python train.py --d_mlp=1536 --vocab_size=8192 --activation="quick_gelu" --norm="layernorm" --positions="alibi" --init="normal" --init_std_o=0.0 --init_std_down=0.0 --beta1=0.9 --beta2=0.99
Each number is 128 + 24 x the weight over its row's rms, rounded and kept within 0 to 255. Layers, rows and columns count from 0. Numbers have three digits each. The size before them is the row's rms in percent of the matrix's.

# up: layer 7 MLP up, 1536x384, rms 0.0653, rows 1021-1040, columns 0-63
# down: layer 7 MLP down (transposed), 1536x384, rms 0.0515, rows 1021-1040, columns 0-63
up1021 098:070139149111106106115140083104077118123107188128152122112168106163121133143152127132142105102136150114116157125119124147124125124134137135093151112071144131127133124143123139125133098084160123
down1021 094:147120155128125180081160147134128072112153146108140117137078071121122099114126111141130154131151122110140105120124083117090136101130164093120122104154111110131117162178148138156112158147132142
up1022 100:115099163133158138110159092134146124139148118095140110115144114152115122163149161157111139099085102123132126114168143167181123102143083132150154168113149192096126124110141131145109131079131114
down1022 109:137119106142134107152160151113126126096116104132158133160135100130128140093089112108107114204132133145161147126168148086114143124117119116125132061161140137160156171127087128137188123137104143
up1023 100:126121123118133137115108131126146116171122116102136124110140118150158105109095148140138123113132140105104112153097126125143130129136142153116124116167137157099106127130062129141108124138103109
down1023 096:127126089140151155097135133114157103110134123126135123148119146133120079127090102140144159146126123112069171127124104117143163096120139147141139138173144109155105082141157157138139133146159147
up1024 099:133118078109151110119126118135150123105112144074090103086151128125150120060147156128127142104140142104139153150118109163134138115106079180115139112131129128108120156090129126110131120140145098
down1024 089:123093087136159156122136170091111097111110108130173150181094123098121165148147166150108131147101108142116095149099139117150113145130136097087122072113154130129173159123098164120179091099129101
up1025 104:121122153124095155145086081115125143114115146143096120128113099137129136144140114073140140135177115148095152116107133123129104146115145150102113132119114116151123116109116132165047107103151078
down1025 089:105135116134103136134164136076103130106159143114095125154144105104138131112145124151133129141128143138102097122145138156120161157142071124128103128128078129117160124127095142099089150142158128
up1026 096:135084097125148145153114120100074112106132143115118160125166139165142075132130111123118121104144149161114140095078128150132127126129080137075155098086137172133133156128148102182117086146140166
down1026 087:098115136125160126145122087112169119122120143143115065133135147123126167187122138157128075125143124082124106117142112135144124101140146174125111155123127133119143122130124133085181121112128146
up1027 090:142143141100108134120118109147122145159082190091111139137110129136132076115131102098130112113110116158115133147129149105129128136134164166137150112180135161128137109131130103144102096155169135
down1027 090:124100101138145139115128138126139129131131157166143128136162137112146168117103143137149161153118138106121173123151147157155142110144124124142110122076114101091137110137155163125152122115114151
up1028 099:151126133141167118110124146109134102165122136108160132122120104119111188084138119074095106131130116144143156152124145134175095118128138108113163129143107114127083136115062080174140101072152138
down1028 109:095119143100094150130092126122105199137172127089142144110111128121136128126118140197129135157094148120128125067128127115088092168124130142117122114130131114121150141107172145109144139125159150
up1029 099:117082146147161153140136126122131134122154094079145127100155130139138105113135090132124121122094147086099165113178106113133095137147111135148108130151109120115105154148107057118118137083135131
down1029 088:144138118099149109172115110137129131092154132163085170114145107126110157103146130124135147196120114140143144084117122096157170135095156159156182140131136116110107163111150157153152104159131098
up1030 094:126129097116119133100118092147152112116090132112105139112157144109187126099136099138117145112119147115055108139073098092142107134120126134105107139104105177135126105129130146142097110160127110
down1030 095:120132112122111145115174153138140117106132156148137137111123122120097195153101126115094118154148126111149120124139123155085105115144120135142137124136153110110146153099134105156142139086121154
up1031 105:120134125114126123098129138106106127126137155103129117130143159136116144107130142083144100126146131098113123133176104126146104124159100120107083104144160125108111149101118123115110118165136090
down1031 101:118157159129124155110185129173137132110165109100142122121187128120172128153096138155117088141169124107126139109115156151125156169136117134099134104099136120163182160102120132126132116170110093
up1032 103:099159157101115117132136124142113158068108117128156120156126114158139103076087114119135098104116121138136097134117123088133097136119127188128129102130148139096116112139132155150108088154126140
down1032 095:106145115144141128130143123154104157128090120122109122147097131105120131104083143171110106120106132126151144111106109139133133165152111135162143142135141102110115131145144153096137078148108145
up1033 108:140171117123107173169135144150159133101132114140133148134127139148084116107061089119132118112154118126120127138102107139161159128123134150125122064192123111162141128129084114131100102133128133
down1033 112:130129128111132154116098121134128176118154087132148114155170144159127127111120132151128119118127121156140129125137185100240110131108121099139110123155086104114131085138132138080124118139121166
up1034 095:136140156174104161163146125163126143131111134107127131131144159156156098096127153093126132099135137130147123187118130178135123160119094108130153109178115158133099116130133139167094108156148140
down1034 091:101156091149160142118075117105110117103091119174164183085145116113113151130109137144164138144139178142104160108129131084095118125149109129125119141123175095145121109158129107113092086139098134
up1035 104:092139197141116145158104096101109139112142140150104125144121093119148129143150110121079166133131149121126132139161171133158137114160132105118118141118158141106123128134125129113086084109185105
down1035 113:110157114117121110141147132138152102086169122180143141152148137122167134121133116144151130156143130112096117106164125101101131125171137108126152133099141115131207127096126118124154088119168143
up1036 097:117141136106107110152130095101133147170091165104129116166133102121164140101085132148133122114130114117092109115144143099126088159121118129080135158144143095151113112134084109165137096097189098
down1036 102:154142161126139125119125104094150135135122170125133119095125157109133145127130128160144131184101139174163144112121104157166125113134120122108115107123152133141113117119141123090131140159120134
up1037 103:084111102145104124127105112136108120153125154098141114123157129174137138111117101112118175140131129127123138179091148125147124117167125136094146136146141110147129147103094148149130114124134092
down1037 110:111132158117101128136121125141133063134123129139089130115128103147095125118131138106109142131146083145095161086115126124188071104128138098154172079147149140126117077150120157078108100103124142
up1038 112:105096094122059251107151129108117140139122163083164115117134132082092139110124144094135089126159121151136153133158143118140121126135158108114131131141162116198144110146108119140102145137093115
down1038 116:141175154098130112126106125138075150142165115158137125191131131138112150087158141124132082137115119120126119143113080190160123115133145113127103096139138115157098122149052149143113132147117150
up1039 105:120121121166097143134124112123097185129116155102148107123152095117120135108111091097110163133089155114086118110121123125142097137153112152114122133174159184115100127119102119133084100075150124
down1039 104:100159139147127122136146111138081108147086123119116100126137129117144126121099137190166148145137140106136119127126137111046168129152135139159112171096119109098127125140119125126150125135117124
up1040 097:112110151150068147149092124127093170105130152105108143112106141128136080136104137149132161119165116142099143167122149138137141143146097122102135159129141169141132180144081121154099082085142100
down1040 093:130133152145145145090123152132155107119126101156139110111135151096143118093098123121134137161140138107144096103162119126135111092152114116151115156113111109113109109111157154143093104113155138